{"rope_theta": 10000.0, "rope_fraction": 0.25, "attn_scale": 0.177, "warmup_steps": 422, "max_seq_len": 512}
Each number is 128 + 32 x the weight over its row's rms, rounded and kept within 0 to 255. Layers, rows and columns count from 0. Numbers have three digits each. The size before them is the row's rms in percent of the matrix's.

# o: layer 3 attention output (transposed), 128x128, rms 0.0929, rows 100-124, columns 0-127
# v: layer 3 attention value, 128x128, rms 0.103, rows 101-124, columns 0-127
o100 103:182145132081086133068121129163160145125186138110085135118103141119087155159096131151128174107116063147167152154144094133102176135129147128131100112118091172040137121127120142115114123039140143106126135120134076150188137171103082113140155082104132101178157160191139190176097170067175170111114059078153091126116115112170150124100108154103111073119127122144124092130098120103114157196105
v101 100:070152110113147196094125121159149146135115111114089146089067137112130062072154118155115172098102123114163147113117082107208022157117122094088137146152122136127105095072142073171128121115137106077152124170160143105109101053087052162092147145147105116130138115134170119134106097119200172062123145100107123120134144135129090117108101107109164123151093136086105164173100155129113122120185
o101 100:116108120159144139145093105082138128212084142119145183154178105165148156103154088144131110079093164124062111153136147139159176102096179135158133097086123157134147097126074158140183158102116142137096108095101083141116118206142120123110099115156126165117109081162086108087121120137046070189172113161118121183138172131107156061094182166098090120133094148106149133133107152135173108094177
v102 093:173177168098160084125113139150120082129169125164074148074060121154169166066104087101175093121133145109165133093083103106163145125137177129120094171098127143097152108194123101158101084103087049137101148153133177112100087093180143094122126162142179131148133145114154146108053159086145117176093148098129106146039158133167125138139112124108105133132098082132137133097130102127156123067177
o102 100:174109110100127146136111133129130165149119114069182145125114136117122081156157110103154109167131128121134151132148098126114095161104140087117148110135082021092104131119106151123127122156108156090133148138112165165123171182090125150117115148138064102131151149085143173145147134150193206089124057175156134071138121119106113097110155190091106069083163086059125072145139145092080092206113
v103 095:153120139183130131099052157101136163104145109131159178153102127115096133106134124149081070137168097104172101060113098144132091159146184152123061073145116142146124094094150101111108108105067099111094102129090179172128191122151089071093100136080155064175123103107152142149117082106101127155092145114169111135138121152144061135218138174162131142083142121086114150141120110117063145113158
o103 099:187097130097105157141092146184160105110086122147092114156149135183145087181101134049143053150136133063154147166070117137096116132141125077105192103145076077148070165097099167121097118131167170135150125143101099161109141124148167119088148164114098118067155088109180168103115158105149141090124128117190164120135112140126153095139097174148150056102158103091126103126158179116173116097149
v104 070:065189162139137103137151136107111118144120125100130123135130145174145143129106107056131125091107155168185110116074121149124093118120165151107099069125128139137117138117169062167107135099100067205092115094168155215104067122083176105130095114136104129126153134139110178091083109086109192124125207137209098127130143148128150139145191128134134101064090145116131158141148130131147154093070
o104 058:194082106153084142131134138211109090110105123151110170086162126167140072158134150129157083117143154083102164140180074145141110125126096106128146082134100144130126101145100123105147097115129171057146125163081126109145163118131103147074140142090141126168143123077174119185175128123112104108138055132107132135111074114069113119100135141129112103087134077113136167066038173088147102150206
v105 110:133124171095098116137100150143097104172117121140122179151101153166117130075128078060156094147126138146108112157055095140127120066143171159074134142107148126094126151141180127110129083205114133161065115096129168100120076190114161098171125054172142130105108118110154152129116135133190172156082128238103115146126152115118084178077120178121104177115177145134131134129130124122131127179145
o105 115:129126158103120141093134099081156177119084119140144072099143122114109106182146166147119103162079068080179132137147130192065125174160109128125101138142136140078126121146110157086094060066176193139168173171132159143161131101110094199173164162105107154173155164086163149153107133141157141103133110077139098071091100129135121153111101131095167058101133121144159091089084127093178119141123
v106 140:102166148148139163187153076127129040164133126159118105127177168074151112139103107151184125084130176158110112136110163116109154115117099124121094086066139115105099169125111098143159183109160165161180153106164075098104114118112159161161163156145151135120152128167129127143131143064157078090195163117090106153122090119132197114101144199071114159135081143170150100076132163185143114149096
o106 136:089141109187126096143146095164093130120161129141186161091140107114136132086157159133183161100131139213093113100212084087154138110063121150119108164111200136126148081145159117113138118159104102081126116152143190099127145108088075115151134112150120139214088144105140101118200072138083122164103145168067131143121101109114127139112151058136165197147149129152095165116094129117128159119135
v107 089:098080118111106147156141131171130128149151121172150161115121163145140139039160175147074157147101180154139154128146035166155092144129079120100149140152126126124151075126162163164162083171124111106082158132118178112157128152134081040140075114117076106061080131141190112121122087184071086096099128115116154152138131131103090139109125111090104159151118162150107042126091105125114128120109
o107 087:130105094112151156115106160091163143138147149098091115133130103147090167163114065149118141101157097068105127212052154090118142121113168162151080088123126129096095145111086104105136133082094124159105118101116060095108062171149144137204163133142070155172164105113110161168105175092145115170161083112131107069121176112120156114173137150173151141119175131109187125156147141173174152080151
v108 081:162114063182152179145140143121141144170159123187156082107152103068150110178114097199105069127178109075114133172213126129073142136133103101158075172165085123164207120132080143135114127119165137109160138142140196115149148109157129176100166152098082140139155145121137105133153116133139111140136148108108190140142150121115092090132122094108117092049124124132170144125217115119159148122141
o108 073:116157085077103124108132105165119079142199162112133147160121076105119182128098107066135179137111094167165144108113091092170142127081183162129141111092134105090109146103120154143143171110148054107096125134109089143107098170135134049069095085191133105095104132185144175143128127068093127123160089140136097179152116102131167157104152112134117028160156153161076141129095135099133126123103
v109 120:121166110156126105104110110115123188140132156139161177098121132149064133079098094180122142094157128103178122103121166106151139114126162070154135115089084130123107165109141127107157163091114063070118124194095085088148182152119103179108123156088141053138070111128080076118132111200099062128185139149161147112112088151144106046118186152087114087115167118133127153131115096106151080133131
o109 128:094105115172102192168095205109082125143149121152141143164182072165153118141090118079106101127083170091116107134092096100070087132088128127121151088146128092210102121159164146133137162174112105128144125116144207185086099063091172146147137157113098121127117170101100114070199125091158116112115183123135125154120093119093146105150101109190121136135133138155090150115154148119096129058156
v110 091:095088129083148085105110094140159143178119175152138111110133143160176142152170166147188151136083127136111137130122153143155205104127129096181190137107135134123063165173135117115189159095139078132145146151142063100111130085141170192134118145096157100119135130136083060134139153093077077137187110088148141127078112156160181095124177136139159053201124136167144156102092122145129101135161
o110 096:103123072187108138159132168117113113112185105103132145098117087104120116094119149143100165129103180135115114096125126109117103116070090137133106157153120071121158079140203118160163142189054116095093149073121213127104134078080148137165152118134113132149089123130073053126170115149153149136118208162103137098116154089133107103149106112143104206184170119129113137148198082128091121134114
v111 091:123108180111104074122081145127124093146124146131087141167073126066171083165144101074174115093123091143081130140158118081111213083122113092126170157142134126072124081159120108069147129123117111139134134110138087125116141099155119159169147115145169142134178148152143132167130196118138113102084100139086068166070136108153180147098106193136127157189107104123081156075088168129087090135184
o111 084:111136140116177123154194121079132142139060117055205128076092165110118153110152143160123160182131144170109145072168190154166104156173130094100118205089139117150128115133177123143109145198102115189117156148106167147118108163104115147091070132140086133082114104116113107144100080212146170121122152165080174122125160123147096118154135107078148135120125117106165117117129118098119082158074
v112 079:123126115088113174162024139144103131149090190095141100127103082207084137130130093129140157145149135120125167199073078114079181053108122094140087096123116126107126152132115054132121177205136072071099155133095135102113096156120146146125179147158141200149164157114121109136135139150148110115122107128090132119130125046095117198108142125120126165094136155119156148104141132160136108120115
o112 076:080117121117117119100173133101120117147179083115063165104150132117133168155118113169185149137121106098108136119204123143129105124167157121105088140117114205122185092162115189139102075053124094139148112086145123154103146147121076109123122074139052133130087137189109123107169120110140153113083162101127081200126128167122143135135111100115058116092115125156167095080072141111101170129053
v113 113:154143095053134121079128155102128209174183115121137173114067130121129146111154142116143123131146125096097130101164098121159168068168162078109118169172159122112147077120131169121092113083090058108093107149079173117138135115178143094093122110100124121169151137057080147133120158182151138154065109131144128134049133124123096130118117109079140120146175086074117162111097115094137104052165
o113 121:161109133041157183178131164076150114149097147097113110167136116141108134169132096118117112158092128053171171131071155153086108180154151111114137101112057050148102133096115158174136158157136114175128159107111128190115096178124161152105106154126098113050149139116137143148111176151164152067126094116188116109116158155146124129129130189126076072094122131103159078142174146103114100145101
v114 088:115093137089109172102117145145121113094104090181090116203133119073151086174152165117116184153134141113100140134221117132136113085107067145155154137099188122128072074092106160112170149115151149178191044148094101156110171135101120173127109120097147152124155145067139122166171163143152183089127117154163130143101142112134183166124074138096167141149146145105097167136079113155093121127165
o114 084:126111152111176099136143096091174131104069156147124118093091157129142176104153132153113158125137124193082118085114154115159212163170173145118097168101107166142147132113145149148102154192107130156088152097126106095159117115163101111116102101134177140068097116195123102111082110119114092169088171152115119120114196178159076157136127143144123179214124134110162111195165125168157126091059
v115 100:117154125159136111167130123137156167099141141074165138114152114106103183193093183171107145121120214133132134066130155114062160124140124124155105151136105132126097100100112074119145159115124077120159115188141108169119153092050054103120146152090108170079145110170040101127109137167071074126171114085085133109089100099133149113186187152096104105121142099155157119108100114101152111101122
o115 107:151134077146116117174157192165075098155126125103087169161130134141131094085092045121196159134162167117100134126146142052164082114081121112117130062156106140208145139153132136150110156211139062142116111105151113148131096182185138117108133145151115084112119153097131120112178099124152110109112162131129169162160129167152127113148105089197102214086139127105118168128136147155090119113114
v116 111:134114106204120119145122165118131110067082068100132114169148112111133148181173124082137111163127122149141124158094149145065048182137104207116088112134124132118168095151151108087082086179142171153130145123126148165105094156094069101165103115142100130122117120173145152128107088094088155133099110097135108163167172135125135138203107077187103202091125124125159133158190146098103160156092
o116 116:191137143135072052063152093212148132116095132129109105159083175126116105133113140156114111127209091133155132150130159127136116119171116113155144105174101194111133180107058093136116111067159168167129109173139027109171161144152138114111139113153136137117177114151143169148068102117148123113144091115112119123137127110148095134118083163109164099103090118120137117106075111186178128184164
v117 097:100161110141108134124151106174166126131136132129082097111091123109158132145147163115057178184052163119130142133197109109114132111126082088122137153137155130130132057200063113133111111062106156127121186102152106138150126067170105165174119157130068156154156130179125094100106138073114095113120158092119070155109136093132202129166090120070066157131072098141144100100114098099106140116139
o117 097:130148103158186085166173139125114109153096112042155153136105130141133135097129114150164143092181140144104139112141155087212101171126168109157122119089137112112142106107117095154172171182085108159084102156107085138078114225132133105146120087138114117105152102139095167163107124160142131157160085184143169162155179089118081103132216184138125157102147138075137149129115120172170096164159
v118 082:090100079176170139131102151171158154099155163098167162098153058183120167155070176189157133097111130142126118117116120140093133164127143136160170121130117148132123124128174083125178127145151074098158155174184184095104104113093119092146162120094116134184121148126100042057111077180074086172151097079138155080130099144114105126171131079148147105110100117122143116125176129172155136148163
o118 074:145110069114076134117103164161136101112182111096066139164141107115145144121098075143065164104123133101123109153095110084112097076062091118164107072220079108138154119152136138140128139096114127045141082065112088145137153136125141103144181115137126079137108114161135168138184122057163162124104156111146144152144146157145151064116092138150109157145194111138126172125142119072086166168095
v119 093:117126130115107147080116098159131141178135121167111141109084184140182089102184193128114185180093146126149113146157111145198105119139138111145116117139200111120130101121070107163106115071139100121169151081179058102132095110241183093143167098113139184119134131176137127131112151093187116097147125105141110105194130089116145157097097173097146110169102165163085129141104110131122116131157
o119 093:100136122161145126182135122055114122127111095078100107114155103148084130101118136143168079083122146110105114132127106136143155120084109073138130178078186173064110090121130126136172130102089159150131158116067131135065140159085109144163166135141151160153130044125092101158126168163087089157159152168162128144117132082157117130076246159113123158113194168110154115105099139129178147103146
v120 090:160190143160092066156167143151120134066083094112138107165182111120117163158115164069142120188116113150121129143131153125060123159103155243164126085093168140160152163150177114120145101172151149171136096131137105188111096161090132066140122120138117142076091122131111140096163140112058153168147125120150143127173100134119131157176167118170099103083141165146156113142155143116099154148059
o120 093:172135137136053086067120113179115115059136134163067092131085162139097090125096150148115118127197129145157137146126131129103112102165079112125115111203102217106134154139129113108077078100136172099141098132140117073169185059173105141157173133102189134164135148107133143150118101114169126107102127088131125099161099135142067185126056136176156162134123099137114149120110104165136144173126
v121 116:165130135175114107140120155126132114131105078105127111130134112135168191208183122040153081164104133181152117173104173127097122146135147188129102151127161126112156134165123119137068111156162169170106162086147093165121068148180174126194114103172144177120126132136117186141110139101138149131113135116099061133160169103141156196167093105133079165137151155130184114119200146096153123145083
o121 116:147164139124105067116177090149119134127108112117115084130088184086101078119128146154162118148203081113166147099148126148121086153160077106125130153146111182064131148114088096129138079074150185166153154194137135108159178136095127155121159141147152121155171118138137145153091120160163140094129088118120124104121105099163071165082137163092170107063104125148110112074052094172139119216128
v122 096:130135165205083140155115124121128092111095131098128102157167158125117115154157178130061091134056128177127144140114144156055111193114114186145075077145154118151125128107132129140102115137133181116127135086154103184117122161057084076133098108125073151079099142158166163115148073124094181101137149098164132150193102114099135142176113139160102150101075168163144115148140146116137157184059
o122 104:124142111164121078091138099215161101065103119158075132128107118155130110099100137154193115120202119132105127142159135125168152083134108140119144119140162219089144139126093107107111088114165154130138109140109067049127154092175083121145153110120168145158167056114148132147113112119086065166143126099084144138139099109134132164116110090141180189109123116126138170121072130185175168119189
v123 117:108103112175175108117112145133125147055113163123136114127110058116095109125068116214168125098149110120151147051131168129109116179121107128140117092135075133143106122130195103122160144136124119117146105191092172120131148088063069167085111179105123042146162134125119077128147130122067105163150105071143128130101126177135113064156121095194159088095135078134161125134105083139107139107126
o123 119:147109095141088131079105144198152131128161135127141155156132164137200141135117114083060131126103163166119118154115140092142109088118153135147159089166066072194162163164121134161117181152122090061103099101143098135131155100149158088082102122132113107104084160158114115081142096062169159132116126159118144123148179138111173065187056150145094118209118123113105165178181118116100141140137
v124 089:183145070211156130144159156128134135065139074137151092097183094146129152184103146165144143118151144103137139081087117132121131137137162209146167135106078130124138150178127149142146147112152110110156175197140141093121057083108123095156117153114147099120146137131053089074141140130070091178171087058076121103148115164128149099153153111142164088078117103115171114096103134112158167100118
o124 087:154129108119067098100091147196051134148189156117093143134104142122128125072097103092106167137137134140187115163144142040097079091072104107157121077191072080130145132119123093166136171130122086106102095074155146146126126180139119095155156110104141076140094182143132146145143126098192155124116142152168127105202151104155145120139092133151125154142156117140130106121173060143067118175129